Each number is 50 + 15 x the weight over its row's rms, rounded and kept within 0 to 99. Layers, rows and columns count from 0. The size before them is the row's rms in percent of the matrix's.

# layer 3 attention output (transposed), 128x128, rms 0.277, rows 7-25,71-88, columns 0-127
095:26 37 70 69 33 42 43 59 51 50 48 75 60 35 45 49 43 41 45 41 57 48 24 85 37 62 42 50 47 78 68 62 62 79 47 36 68 58 71 49 34 32 41 49 37 35 68 65 32 41 40 54 53 47 45 57 68 55 50 38 33 35 50 23 39 57 65 59 36 36 27 27 39 50 55 61 71 14 43 93 44 47 52 62 41 34 47 29 46 49 41 53 51 65 50 51 32 48 38 86 57 32 41 60 37 50 50 56 59 74 60 40 26 68 33 34 62 29 52 49 65 28 56 19 61 50 13 31
094:28 42 82 46 51 64 40 40 58 54 56 76 59 51 82 50 57 79 61 35 92 53 74 36 46 55 55 39 58 44 71 65 55 34 85 34 46 62 29 72 56 23 52 54 47 44 35 58 43 27 27 49 63 54 33 64 46 62 54 30 28 62 58 42 53 54 45 51 38 55 39 44 32 47 06 54 66 39 42 50 34 52 39 47 81 40 53 52 53 43 62 26 69 47 29 62 66 60 44 49 66 26 55 69 51 57 46 84 40 71 60 56 37 57 27 63 80 55 40 36 59 61 62 49 54 62 25 60
092:56 48 56 34 14 69 40 26 63 47 45 39 55 25 63 57 66 45 60 70 69 73 35 53 67 49 68 41 35 67 34 35 30 34 30 52 38 33 65 48 60 49 70 60 59 36 62 35 41 52 94 50 36 58 36 39 47 49 40 86 64 40 68 75 87 74 49 56 22 54 43 37 36 34 13 71 45 66 30 47 34 41 81 64 60 46 39 49 52 47 48 46 50 61 51 68 65 55 75 26 81 58 54 44 41 53 48 60 73 46 46 46 35 55 58 54 60 45 59 56 42 66 60 60 75 47 41 41
075:73 61 40 41 67 70 40 43 41 55 60 41 39 84 24 52 41 40 76 39 50 57 57 66 74 75 38 76 44 37 61 35 39 38 53 39 37 31 37 40 34 75 54 68 37 56 50 51 20 70 41 22 81 69 43 58 71 55 60 58 49 43 52 44 70 39 36 58 53 45 63 59 21 61 39 83 75 59 64 75 49 75 67 46 28 41 30 37 34 52 53 31 59 40 55 74 54 44 48 55 67 35 48 71 47 58 49 70 56 60 46 73 59 79 40 42 66 54 40 65 35 76 58 61 49 46 25 36
090:80 73 52 56 33 39 40 48 47 57 34 43 40 76 48 32 63 48 35 65 55 67 26 50 45 66 79 56 41 53 57 55 29 60 50 70 47 55 68 37 29 54 54 67 66 57 34 18 50 31 16 69 41 36 54 50 62 28 39 40 82 52 33 11 71 20 34 67 36 62 46 38 57 59 34 46 53 32 66 75 61 30 36 29 45 67 27 52 14 61 26 47 60 66 45 33 58 53 57 43 55 47 38 56 68 55 81 60 52 69 38 65 45 55 65 42 61 59 63 59 47 50 31 55 42 45 42 32
091:48 31 41 57 52 26 56 50 66 42 63 30 50 93 65 32 28 68 75 58 22 49 35 44 57 25 65 72 48 54 56 37 63 57 42 47 56 42 43 49 66 36 39 62 61 37 32 45 39 29 76 63 99 46 41 64 36 69 46 34 60 39 33 70 57 45 44 68 58 55 63 52 47 45 50 58 61 61 56 53 65 31 35 34 49 45 66 63 48 53 89 38 49 30 53 63 46 39 45 57 47 25 52 51 72 25 16 57 27 37 51 74 66 62 33 30 48 34 46 35 46 47 16 42 56 50 44 43
097:37 45 43 48 23 20 73 51 31 76 30 50 38 46 47 21 56 34 57 48 54 65 22 46 32 81 56 38 31 57 59 76 50 18 43 13 93 46 53 16 34 54 74 70 33 59 57 48 51 33 22 72 40 46 45 58 45 42 41 44 37 52 51 51 43 49 46 50 49 48 51 47 72 51 23 55 49 51 50 52 69 59 79 33 45 35 46 46 44 46 75 67 39 50 69 40 67 53 45 38 56 61 62 35 63 54 12 61 30 41 51 42 63 62 28 42 72 40 59 29 49 43 55 49 28 59 58 48
101:81 31 39 70 56 45 34 61 52 40 74 73 57 48 51 52 54 51 41 50 35 60 49 43 40 77 45 60 19 41 32 40 67 48 63 60 50 41 38 50 63 52 39 71 63 35 53 52 44 76 63 37 50 52 67 45 53 56 46 69 50 55 59 55 17 36 54 79 55 44 42 31 47 49 41 23 64 56 42 17 72 45 89 51 31 31 44 66 51 60 33 32 20 61 78 30 42 61 39 45 64 44 55 59 19 49 59 53 66 45 65 72 66 23 69 50 34 48 91 25 50 60 38 64 68 61 37 35
095:47 35 38 45 66 68 62 58 54 62 45 33 60 58 46 60 41 29 48 58 43 38 65 44 39 39 56 70 48 57 44 68 61 63 45 48 65 46 56 73 46 72 31 30 62 65 68 42 49 37 40 47 28 32 58 43 60 67 63 70 32 64 11 74 43 54 33 54 69 28 29 63 16 42 77 60 39 14 61 62 45 38 40 45 39 16 41 51 37 54 57 33 49 52 59 56 34 21 49 45 44 57 42 42 43 64 78 30 51 49 81 36 63 31 74 74 62 83 44 49 43 76 31 63 44 34 60 69
086:54 41 31 61 60 30 15 55 36 56 62 30 24 40 58 53 50 70 34 58 62 63 62 60 30 67 36 54 72 41 43 54 45 44 99 49 58 39 67 45 46 34 61 79 35 54 43 24 59 33 41 44 44 28 45 42 55 72 47 17 50 66 40 77 36 35 59 72 44 59 54 44 20 41 65 70 73 45 40 49 33 48 24 44 33 32 30 51 80 45 31 48 39 52 46 67 45 26 75 59 39 28 42 69 48 42 37 50 29 63 39 40 54 46 60 60 31 40 46 32 57 57 51 41 36 42 29 76
084:36 25 45 27 72 74 61 59 86 91 47 42 52 08 68 38 36 55 61 70 48 44 35 37 90 38 50 27 42 56 39 30 67 57 42 73 77 31 50 33 55 63 62 42 46 52 56 66 35 67 66 64 66 64 56 44 55 44 47 40 61 50 41 59 38 76 54 48 38 39 66 50 43 55 39 24 61 53 63 65 30 43 58 54 52 36 68 40 65 69 41 42 39 37 33 35 34 37 62 64 50 45 44 53 27 46 73 42 58 31 45 62 55 79 76 41 77 57 66 56 43 47 71 34 62 40 39 58
091:68 51 50 14 47 58 54 46 65 66 64 67 38 61 58 48 49 56 24 59 45 58 59 56 41 15 26 47 59 70 51 35 51 46 77 56 28 41 65 57 46 88 27 51 66 63 40 56 49 75 16 25 50 61 63 55 28 48 38 62 39 30 63 44 62 50 56 58 43 61 48 55 49 34 73 81 42 31 62 59 57 45 35 71 49 70 60 61 38 44 82 60 34 68 42 42 23 65 60 58 52 38 23 58 51 76 52 43 64 51 40 36 59 39 46 43 34 39 85 33 36 59 21 42 53 72 72 44
082:54 54 14 39 45 60 51 26 34 45 12 33 30 57 58 71 51 44 71 37 61 37 38 60 26 34 30 54 54 11 72 54 67 44 52 61 79 42 49 38 67 56 48 44 26 46 56 61 74 46 45 44 46 36 59 54 46 36 46 60 50 67 42 50 88 49 20 37 61 41 37 64 46 59 62 61 43 35 49 47 44 50 68 26 61 34 66 25 51 51 49 43 58 44 26 61 74 55 53 66 67 43 60 62 56 65 42 33 79 42 52 60 31 65 88 73 48 39 43 52 50 38 48 21 23 59 75 37
082:45 66 43 31 64 57 56 52 36 55 35 67 24 51 71 42 59 34 26 38 35 44 39 43 33 49 33 55 61 38 63 46 99 80 35 39 51 56 21 39 53 88 35 37 39 63 33 48 32 56 31 65 29 59 67 58 46 50 15 59 46 69 44 54 62 50 51 51 56 40 41 46 69 58 57 48 41 59 38 34 43 46 39 62 31 51 63 49 47 82 76 39 54 36 64 36 49 76 48 64 68 70 14 79 57 53 52 69 28 55 43 56 65 55 49 49 62 33 43 50 53 53 49 40 59 57 41 42
095:48 63 48 39 58 47 61 26 26 36 48 63 47 42 40 59 44 62 40 72 71 47 33 37 65 59 52 36 46 43 31 62 32 31 43 33 38 62 42 43 36 18 33 36 49 54 53 37 16 40 46 56 82 52 38 49 48 58 84 35 45 16 59 54 70 68 57 54 47 35 59 47 63 67 48 33 42 57 43 56 52 43 42 76 43 65 65 46 72 40 24 37 39 56 31 45 21 56 31 29 45 39 65 72 38 70 35 59 45 61 65 70 50 60 52 52 49 38 85 29 19 38 40 37 78 85 70 53
095:42 37 49 55 57 49 34 45 40 45 50 57 67 51 36 32 66 74 60 28 56 67 63 55 42 73 38 41 64 59 51 34 88 54 42 50 64 63 38 46 56 47 35 75 78 51 60 26 42 56 33 42 41 47 52 99 67 52 52 35 45 21 39 55 67 72 50 59 48 53 48 30 59 47 39 40 52 64 39 68 25 39 71 78 26 37 54 24 69 23 32 56 52 46 57 44 42 57 64 37 64 68 37 37 27 64 59 62 38 26 53 59 67 64 21 40 32 22 43 35 66 48 51 46 26 37 37 34
099:35 30 57 52 60 59 65 72 59 53 21 56 31 36 71 57 72 41 57 41 10 49 46 37 62 36 48 41 63 10 52 81 70 35 08 48 47 33 30 61 40 58 46 64 16 28 20 69 47 54 58 59 64 20 39 73 37 46 65 43 44 59 52 55 53 71 57 45 68 46 64 54 79 46 65 33 40 32 51 55 38 35 39 50 44 64 42 63 38 42 45 63 56 58 51 43 47 80 42 39 71 53 64 58 50 52 22 37 45 42 46 53 37 61 33 77 65 50 24 58 47 43 45 37 65 51 38 70
089:29 70 66 61 47 66 52 38 44 34 80 83 67 34 47 18 64 54 53 54 24 64 40 29 39 51 42 40 72 81 29 35 23 55 59 57 51 34 66 30 77 74 66 33 37 56 32 21 55 32 52 56 58 55 60 63 38 42 61 91 69 86 55 52 45 26 65 70 64 50 26 55 54 38 49 46 44 59 69 76 39 52 28 71 47 44 61 46 55 33 44 54 35 35 53 58 55 74 68 43 51 62 38 50 30 41 53 47 49 65 42 48 57 53 50 57 63 48 51 69 40 70 39 64 62 27 55 62
092:60 41 56 53 58 41 40 47 35 56 54 59 83 57 58 46 60 32 60 03 62 90 50 62 42 79 38 58 49 32 51 60 50 63 40 56 41 54 66 45 41 69 32 54 42 39 53 70 32 59 23 58 59 77 58 73 48 55 62 09 51 70 29 25 49 77 48 44 32 52 49 32 32 73 61 31 55 72 50 52 30 41 34 46 73 60 87 50 30 44 37 82 31 49 55 60 64 65 30 57 36 59 50 33 41 55 60 46 60 52 44 61 51 66 67 62 49 55 64 41 44 45 59 66 20 51 52 42
098:34 27 43 57 56 49 38 63 35 66 65 35 46 27 47 54 63 70 64 29 58 54 44 40 50 44 47 38 57 12 52 29 43 55 40 59 47 58 30 56 57 65 63 27 72 77 61 39 54 40 67 29 47 55 37 56 22 37 33 47 76 36 28 70 48 86 29 69 55 43 29 49 63 32 32 74 37 55 86 35 58 51 59 53 61 50 59 63 64 73 58 52 22 65 65 58 54 49 64 40 60 69 76 39 37 79 61 48 38 34 58 37 83 35 67 74 37 36 47 32 54 73 50 55 49 40 44 59
107:64 59 36 41 47 63 44 53 58 46 58 37 24 54 32 67 43 24 16 57 20 46 33 58 46 42 39 27 31 69 48 32 52 51 20 61 64 31 51 48 55 47 40 41 43 54 52 36 42 48 73 62 46 39 59 60 57 52 53 48 48 25 36 34 62 68 44 41 46 64 36 63 92 58 99 39 18 58 33 53 40 37 61 48 33 72 49 37 36 66 42 41 35 47 75 56 24 58 65 48 44 66 42 46 39 86 56 34 63 60 37 65 50 84 76 51 42 66 68 55 33 35 64 47 32 52 39 59
105:56 59 27 79 74 58 86 58 44 45 44 26 45 40 46 50 29 46 62 43 45 56 57 50 30 56 51 56 61 47 44 60 46 44 65 22 44 71 47 31 51 63 31 57 32 49 58 40 22 24 48 49 38 30 30 67 58 57 62 31 66 72 36 41 37 54 54 58 75 44 28 47 34 54 71 44 48 32 69 63 38 36 39 45 30 42 50 55 48 49 58 65 51 45 58 30 46 54 49 74 31 64 41 92 58 46 45 08 36 42 55 44 68 32 43 69 31 50 56 57 61 53 95 17 64 41 45 74
106:37 22 44 58 27 34 49 46 52 31 59 63 45 38 69 37 54 74 52 54 37 45 50 47 36 29 71 16 64 43 47 67 48 63 35 48 46 34 49 45 61 24 36 32 64 49 76 31 91 29 16 72 33 37 55 35 40 63 46 44 48 64 52 37 40 54 55 46 36 71 43 33 58 34 23 32 29 52 65 35 52 34 32 51 94 56 74 64 49 51 55 57 33 44 60 29 36 78 56 26 47 59 47 48 36 66 39 47 32 51 62 36 27 56 47 53 57 56 50 43 54 44 50 42 70 86 67 64
112:13 65 44 53 55 76 41 61 49 60 80 35 14 49 42 49 53 38 45 49 53 18 70 63 40 24 62 68 37 65 50 49 30 46 40 45 48 57 36 58 71 50 52 48 10 43 73 53 45 74 50 50 55 62 37 66 37 63 58 31 39 51 75 70 39 51 24 49 54 24 67 61 53 45 74 35 43 32 40 46 49 41 56 55 59 42 68 35 55 35 54 39 36 54 44 48 33 16 38 69 44 60 57 31 17 55 31 73 53 23 66 56 42 44 47 43 53 45 53 57 53 42 75 35 49 10 31 34
101:59 86 48 46 56 52 58 61 63 41 42 58 61 19 58 51 61 36 51 58 30 43 53 27 59 39 64 60 39 53 73 41 53 46 67 43 23 53 44 31 55 59 69 46 62 63 62 76 66 68 34 47 17 42 53 75 76 54 55 71 51 50 61 54 36 53 50 53 50 53 54 67 47 51 44 31 45 24 46 54 64 33 68 65 60 65 43 54 60 23 11 36 50 53 81 27 36 49 49 52 61 44 54 73 39 67 74 53 43 79 70 57 12 44 64 60 44 63 52 46 10 42 68 84 64 43 39 41
092:55 71 45 31 42 39 39 49 58 22 61 70 46 53 54 69 62 36 58 27 44 58 45 45 63 45 45 21 53 20 46 23 31 62 59 45 10 48 55 71 50 44 39 47 29 47 70 40 44 68 63 29 52 65 62 48 61 51 76 29 53 20 49 60 31 67 43 35 54 54 40 27 28 54 65 11 64 70 33 40 43 55 33 49 76 63 54 61 72 74 60 49 66 53 30 68 70 60 47 43 53 50 17 84 58 53 64 50 45 27 39 40 40 44 54 39 16 40 33 37 42 54 41 52 65 65 50 57
100:55 50 19 41 30 79 64 36 64 43 54 65 35 41 45 54 56 72 61 63 41 11 66 69 37 59 56 32 60 61 70 59 47 31 51 48 45 68 38 42 39 42 38 44 37 75 55 31 66 66 44 61 66 39 30 48 28 53 52 68 50 37 66 55 43 45 53 31 48 27 42 67 36 27 60 71 51 71 26 80 39 50 29 33 35 68 72 47 50 51 86 52 63 59 42 38 27 52 65 65 37 65 34 30 69 22 57 56 29 62 61 46 49 36 59 59 67 82 43 64 67 55 65 40 42 32 74 44
105:63 78 33 73 44 46 16 44 45 45 54 48 39 23 48 61 35 66 71 52 48 56 65 42 99 47 28 47 61 66 67 29 39 49 64 88 39 64 53 44 52 29 67 65 49 49 53 57 56 35 49 59 65 80 30 39 31 25 34 32 55 51 73 33 38 63 60 60 15 62 46 40 31 60 64 38 55 73 38 52 59 83 66 53 43 57 43 60 59 31 54 75 42 64 43 59 78 67 65 63 30 47 59 52 45 64 52 38 31 50 56 65 46 71 48 59 52 33 46 43 57 41 79 43 34 39 46 60
113:52 36 47 47 47 50 32 48 68 40 66 61 73 57 51 45 58 62 38 53 43 40 34 44 56 32 76 58 35 63 83 50 43 57 19 75 54 36 60 38 48 59 21 33 77 46 66 50 59 58 13 65 48 39 60 74 44 38 51 67 45 51 62 25 46 44 44 39 55 35 68 68 57 56 50 60 34 73 65 47 59 66 72 41 27 47 59 29 59 32 76 36 67 69 54 35 54 75 23 37 47 74 49 24 57 75 58 28 50 71 67 40 43 24 48 36 54 41 59 36 65 64 77 48 81 53 68 34
095:44 33 60 64 43 75 44 29 33 65 58 58 44 50 45 65 38 64 12 65 70 44 55 47 37 71 31 73 67 64 83 50 32 41 92 22 46 52 49 49 49 37 14 60 44 50 49 58 56 23 46 35 45 23 58 93 29 46 24 45 55 51 49 34 54 51 45 46 45 53 31 40 48 61 40 56 51 53 47 44 80 42 74 41 65 44 57 35 31 42 36 77 54 54 76 62 56 54 68 72 44 43 62 56 53 48 22 55 31 59 52 54 24 56 19 29 47 33 54 53 64 43 58 59 63 35 46 41
111:26 27 46 73 60 30 86 37 32 40 61 32 54 51 39 41 51 55 41 45 64 73 68 44 59 43 48 53 39 31 41 43 51 73 48 44 64 41 48 30 42 25 45 58 32 60 66 37 64 56 68 41 46 38 34 51 65 47 68 19 45 74 39 73 45 82 53 43 54 69 52 57 42 68 43 52 42 63 38 66 57 48 63 35 61 46 33 34 30 37 35 51 61 41 53 51 67 54 65 58 22 26 43 52 11 11 48 38 69 62 67 48 22 64 53 42 53 11 45 56 35 31 71 69 56 32 66 42
106:21 42 43 89 49 35 72 25 40 54 75 53 58 53 68 34 30 75 42 64 53 62 50 51 63 64 68 61 52 77 57 58 48 35 45 43 30 54 63 49 32 43 52 61 64 69 36 12 30 71 33 36 56 50 71 45 39 59 55 24 68 50 36 57 59 51 39 39 24 77 74 55 52 44 40 15 51 64 56 47 41 56 38 72 38 65 36 31 57 47 73 52 72 57 61 29 31 40 35 37 60 43 50 46 49 51 62 45 28 48 48 40 71 55 55 28 42 44 76 54 29 17 69 67 57 67 37 56
114:59 28 62 61 52 50 55 60 87 42 50 43 69 46 50 48 47 42 71 52 57 88 48 41 65 52 64 47 34 43 44 75 35 39 57 26 49 55 60 86 53 32 58 35 42 46 43 53 69 54 36 52 33 51 43 73 37 38 57 58 59 48 51 45 39 40 41 61 49 55 66 44 33 27 66 52 37 40 37 41 85 58 52 27 39 57 45 20 63 45 91 49 41 69 31 42 66 53 54 40 51 48 73 08 66 60 46 52 77 45 54 51 21 38 37 78 47 69 55 52 47 55 70 48 37 99 45 52
114:62 74 66 27 46 50 53 69 83 52 76 33 68 67 51 42 39 49 77 13 18 59 71 53 45 34 50 49 74 45 68 48 68 57 58 41 42 32 66 40 54 52 42 66 67 40 61 37 63 49 32 31 43 31 47 36 52 71 54 69 34 83 62 56 45 66 35 46 56 75 63 51 61 46 65 47 54 33 61 43 44 44 82 54 62 44 60 34 61 59 58 41 49 61 61 60 30 61 96 48 63 54 45 21 72 33 60 56 57 44 64 36 29 67 28 60 53 59 31 60 60 74 33 52 56 25 44 41
118:53 65 54 89 40 31 66 51 57 37 41 47 52 62 79 62 76 40 46 42 23 44 41 68 40 74 54 48 57 59 73 59 35 46 62 60 40 48 67 52 36 24 74 41 02 55 40 90 63 41 58 63 42 45 30 22 34 24 58 48 43 56 58 40 55 55 46 51 43 54 34 59 44 66 45 63 59 67 75 30 69 38 36 34 50 53 46 60 38 52 51 66 38 57 36 70 61 55 30 67 43 26 47 73 52 50 45 32 73 53 58 04 51 35 60 60 63 56 36 66 53 65 63 34 69 50 43 46
111:66 40 47 67 34 52 47 40 55 33 60 42 53 51 66 74 43 46 62 46 54 31 69 56 19 40 54 45 55 54 17 68 49 56 76 73 55 64 60 63 72 51 78 48 49 69 40 33 54 61 76 43 53 66 43 61 77 51 46 21 46 76 58 28 32 43 55 60 61 52 34 32 47 38 48 56 67 60 51 42 49 50 66 69 51 55 67 21 48 65 77 66 22 30 28 48 68 44 54 42 37 34 19 42 60 49 65 56 42 42 37 26 80 20 48 39 44 46 50 60 72 76 71 18 30 42 63 40
117:54 48 44 59 49 46 49 50 58 71 26 50 56 97 52 66 59 33 27 34 33 42 65 44 42 61 53 66 63 41 46 51 53 53 83 43 47 43 37 49 65 15 28 60 53 47 46 65 41 62 53 49 58 51 44 70 64 47 61 31 52 41 46 40 79 47 43 40 34 66 61 50 39 36 60 62 52 24 40 16 50 46 70 70 61 70 29 56 35 44 51 36 87 37 68 39 34 14 49 11 50 47 51 38 66 41 62 65 23 60 69 25 50 27 66 47 42 72 45 40 65 62 59 38 35 72 69 43
# layer 3 attention value, 64x128, rms 0.272, rows 8-25, columns 0-127
102:51 37 39 49 44 67 43 69 46 57 29 49 81 38 57 37 55 39 42 64 59 51 36 45 61 70 43 39 64 35 47 27 50 73 55 51 46 75 80 70 66 65 58 29 46 56 58 54 22 60 57 33 57 60 76 52 50 52 60 68 08 78 43 52 23 60 59 49 63 00 62 35 58 69 52 43 42 43 72 50 53 48 78 30 50 75 48 39 53 32 70 37 26 51 59 43 36 13 34 36 45 34 66 34 63 48 51 87 43 36 30 51 51 38 43 61 39 49 42 43 70 47 50 51 57 43 44 38
096:19 63 59 59 49 65 45 46 50 58 50 48 40 49 58 55 35 55 58 42 66 59 21 25 53 68 29 32 62 59 51 27 37 88 57 31 46 46 69 47 45 60 51 62 72 56 18 72 74 31 28 80 62 80 57 49 87 54 52 21 42 18 71 46 51 63 40 62 38 27 54 60 58 59 55 54 35 70 48 48 55 79 35 60 54 56 44 67 72 45 49 35 53 31 76 39 43 49 18 34 48 70 48 41 63 41 32 57 51 49 37 61 50 36 61 39 62 31 41 30 34 55 24 44 56 47 39 42
091:44 51 41 45 47 30 57 44 71 68 72 08 55 47 45 69 60 31 38 49 53 39 30 38 50 65 19 80 30 52 54 55 27 29 49 55 42 70 45 70 28 32 74 63 34 36 34 77 61 62 69 61 32 55 51 49 61 39 51 66 55 32 41 79 54 71 75 44 49 45 54 50 49 68 64 55 60 41 44 70 15 82 46 44 64 43 58 56 50 44 21 43 32 75 62 44 38 41 89 53 62 30 51 67 62 45 50 61 71 67 61 77 53 50 45 45 45 43 62 58 32 45 57 71 69 55 49 62
098:57 29 49 34 31 29 53 43 29 36 45 59 62 45 45 39 80 60 54 24 65 59 50 47 46 60 36 29 36 60 54 35 43 47 57 41 77 67 45 12 54 71 41 58 68 43 43 63 51 10 38 45 67 48 55 37 75 29 33 81 56 48 27 48 87 56 49 65 57 83 44 51 37 50 42 34 67 53 43 12 53 47 34 67 56 47 44 23 36 42 52 30 41 55 71 53 48 53 30 40 31 36 46 35 44 42 35 61 39 62 52 34 44 43 42 49 37 57 51 45 53 59 60 41 49 57 33 99
101:57 37 32 44 38 30 39 25 34 67 55 45 50 45 37 61 69 71 64 51 63 70 52 53 44 58 20 55 48 44 40 48 45 39 41 56 69 46 95 65 53 65 54 29 17 54 42 60 58 46 63 79 46 51 63 59 52 38 25 46 75 32 45 43 50 64 66 58 47 51 55 74 40 27 50 30 53 63 41 52 34 73 67 34 53 63 60 55 45 69 67 67 68 57 49 70 52 57 35 80 49 47 35 42 50 62 72 35 61 78 63 51 77 34 58 42 44 72 63 85 71 55 46 35 53 46 95 44
092:58 63 62 43 70 49 47 48 74 29 54 70 45 59 34 49 31 43 66 79 38 26 71 53 58 39 43 53 76 42 37 51 16 47 65 80 46 39 64 76 50 47 41 64 69 39 54 54 59 52 38 76 52 51 63 30 52 68 38 58 66 65 46 53 66 75 50 50 47 55 77 53 59 65 67 68 61 29 63 76 48 75 45 44 45 52 19 51 50 57 72 49 48 33 62 55 22 51 41 29 16 73 59 29 42 38 79 37 72 48 71 29 52 56 31 61 30 53 43 60 33 51 74 41 50 46 43 75
096:50 56 41 67 69 62 56 55 60 51 14 48 64 47 39 69 50 48 49 46 09 60 40 49 50 51 50 65 32 62 50 31 58 59 40 31 34 46 32 26 45 82 65 44 37 67 38 35 49 25 65 32 57 60 42 60 34 52 40 53 53 41 70 70 58 70 42 56 67 53 41 39 67 44 27 35 24 38 64 37 46 43 40 59 90 62 55 54 59 28 35 74 70 53 81 64 62 46 34 19 72 66 80 37 37 75 45 66 66 38 58 74 43 41 57 37 49 37 45 49 48 35 22 35 46 58 40 72
101:46 25 32 39 56 43 63 64 47 47 73 51 80 65 26 35 63 44 43 47 63 56 18 61 55 49 59 45 73 32 60 35 35 53 63 58 57 68 47 65 53 59 13 44 69 60 41 28 41 71 38 50 38 53 60 61 51 39 61 43 53 47 53 67 49 38 83 58 35 56 39 77 85 59 60 56 25 68 44 84 38 37 50 47 41 42 41 53 35 47 58 51 99 37 29 33 52 63 35 43 51 27 53 49 58 56 34 49 65 63 14 40 16 64 53 46 45 57 60 78 48 46 51 34 22 53 52 46
105:61 58 35 05 17 36 74 52 43 44 76 29 43 57 43 64 30 31 63 62 74 38 62 80 60 46 25 52 48 42 69 50 55 56 34 49 53 46 46 48 34 45 61 54 51 70 77 75 38 45 53 26 51 57 66 65 23 55 41 47 55 31 33 41 70 71 42 62 43 57 40 31 64 73 47 23 49 55 56 61 61 30 58 60 68 55 45 65 38 53 41 43 64 78 44 22 33 38 44 69 53 57 68 45 62 58 61 68 67 55 78 52 62 64 57 70 59 41 23 73 52 41 29 47 57 41 64 26
087:53 42 40 44 58 35 48 58 56 61 45 36 57 46 69 38 35 77 47 34 41 64 41 40 38 38 47 48 31 30 31 46 55 45 52 57 47 68 76 43 42 51 72 54 62 46 56 51 61 40 34 32 19 38 52 20 58 44 51 53 05 20 45 44 34 39 61 67 54 61 16 83 64 41 91 56 19 47 61 34 50 53 36 51 62 69 73 67 54 23 63 48 38 37 51 65 41 51 41 56 44 69 46 55 50 56 59 54 65 55 48 69 75 17 43 67 49 53 40 69 11 44 42 41 40 38 71 31
098:32 45 31 24 75 61 41 58 21 44 42 57 53 73 45 55 62 59 73 51 54 44 57 63 30 31 60 28 33 72 60 55 56 44 50 56 60 65 36 54 17 67 45 34 63 52 43 59 46 59 54 48 80 55 66 55 63 47 52 70 35 54 39 28 57 40 58 35 55 39 38 78 23 70 71 31 55 31 55 53 63 42 33 31 50 30 54 61 63 55 53 48 16 69 59 60 61 26 34 81 55 52 35 77 46 67 44 45 38 73 41 57 69 50 65 38 73 83 40 72 53 68 57 39 14 48 29 56
094:60 41 57 35 76 73 41 80 62 31 52 16 58 46 20 44 41 27 40 53 62 34 52 34 65 38 40 51 75 48 40 42 43 65 72 82 36 66 48 67 51 38 51 37 40 49 53 47 40 30 31 96 42 76 40 43 55 62 42 41 39 29 59 33 41 50 54 78 36 52 41 57 59 38 61 46 48 72 78 52 56 52 34 25 49 59 75 59 58 39 37 73 37 56 71 34 38 37 62 68 76 25 73 63 49 65 58 48 48 50 70 33 67 66 39 55 49 57 49 50 65 68 35 54 52 49 20 64
105:56 64 47 79 27 32 34 62 61 57 65 45 63 46 27 56 73 52 37 66 66 61 34 55 50 50 57 44 41 41 64 50 57 46 42 77 55 61 45 52 68 53 59 68 44 29 63 37 40 57 99 50 49 27 23 51 68 69 71 25 51 22 25 46 58 73 37 55 47 61 55 47 50 60 44 55 40 51 52 61 34 52 38 40 82 39 51 59 39 52 32 43 50 80 37 25 63 28 42 51 31 72 36 30 31 52 60 22 52 45 51 46 87 77 53 56 48 47 41 51 31 59 66 42 33 67 27 55
114:46 43 58 55 44 58 56 15 45 95 50 69 60 50 55 51 42 41 50 40 44 59 31 74 38 65 67 75 67 36 41 45 86 43 26 59 43 50 08 49 17 48 67 68 52 44 56 31 47 37 60 72 35 59 64 52 57 65 60 39 43 64 49 26 45 44 68 32 53 45 51 22 33 42 60 35 54 61 32 48 46 51 68 41 54 47 30 60 66 45 57 51 41 65 42 53 55 54 64 59 37 78 27 51 42 62 56 85 53 55 34 34 52 03 59 48 46 58 50 75 60 62 37 41 42 45 17 66
101:40 28 54 42 41 68 66 49 67 89 37 38 28 50 56 76 50 57 46 79 79 46 16 33 55 42 31 33 62 32 52 65 51 56 54 55 37 45 55 58 45 58 58 54 48 56 50 45 69 33 70 32 54 41 34 62 48 56 26 55 82 54 51 64 69 29 48 58 57 64 38 44 57 65 68 81 51 30 32 36 64 57 72 58 28 42 43 72 23 40 61 19 77 52 49 42 39 45 48 39 69 60 59 61 55 35 33 41 31 61 45 53 66 29 60 23 73 42 34 52 41 61 56 62 16 43 70 70
107:30 78 47 78 42 67 62 50 70 56 64 59 74 50 42 44 76 63 55 50 64 62 30 67 63 80 73 71 52 42 55 53 28 45 42 14 59 46 54 51 37 54 51 56 38 56 58 35 50 71 50 66 42 60 73 35 47 75 29 75 62 55 34 49 39 11 39 47 36 64 44 53 57 81 26 81 49 63 40 77 79 61 31 26 49 51 65 40 50 44 34 54 28 49 39 59 30 39 13 54 60 44 64 52 59 70 45 38 79 30 53 60 51 65 55 49 48 55 62 47 35 48 60 43 51 52 35 59
101:44 57 49 34 60 39 51 18 77 58 47 58 23 41 55 70 46 61 51 83 45 55 61 60 77 64 53 59 20 41 68 33 48 59 40 70 54 61 51 38 40 51 62 49 40 18 49 60 47 62 85 43 59 49 37 43 36 73 32 40 26 60 36 57 16 55 33 70 49 68 64 30 56 44 56 24 70 60 41 56 46 53 45 24 57 69 37 50 48 48 48 65 53 35 52 80 34 78 34 60 66 31 50 65 55 48 37 76 69 63 24 36 59 47 37 23 51 36 42 47 46 37 34 53 47 65 15 29
103:64 47 66 73 52 83 42 43 57 58 53 47 57 73 48 55 58 33 51 19 53 58 45 65 49 49 58 08 37 38 45 35 51 43 57 58 71 58 23 64 64 51 37 60 52 31 62 50 25 28 58 31 53 32 52 58 62 61 30 54 53 43 25 35 71 69 69 44 41 58 48 54 59 40 23 72 56 65 49 55 54 57 44 56 38 42 81 37 46 58 40 20 61 75 48 34 29 66 51 61 67 61 42 70 40 72 36 61 39 73 41 86 59 44 08 60 40 84 42 35 56 41 42 34 50 45 70 57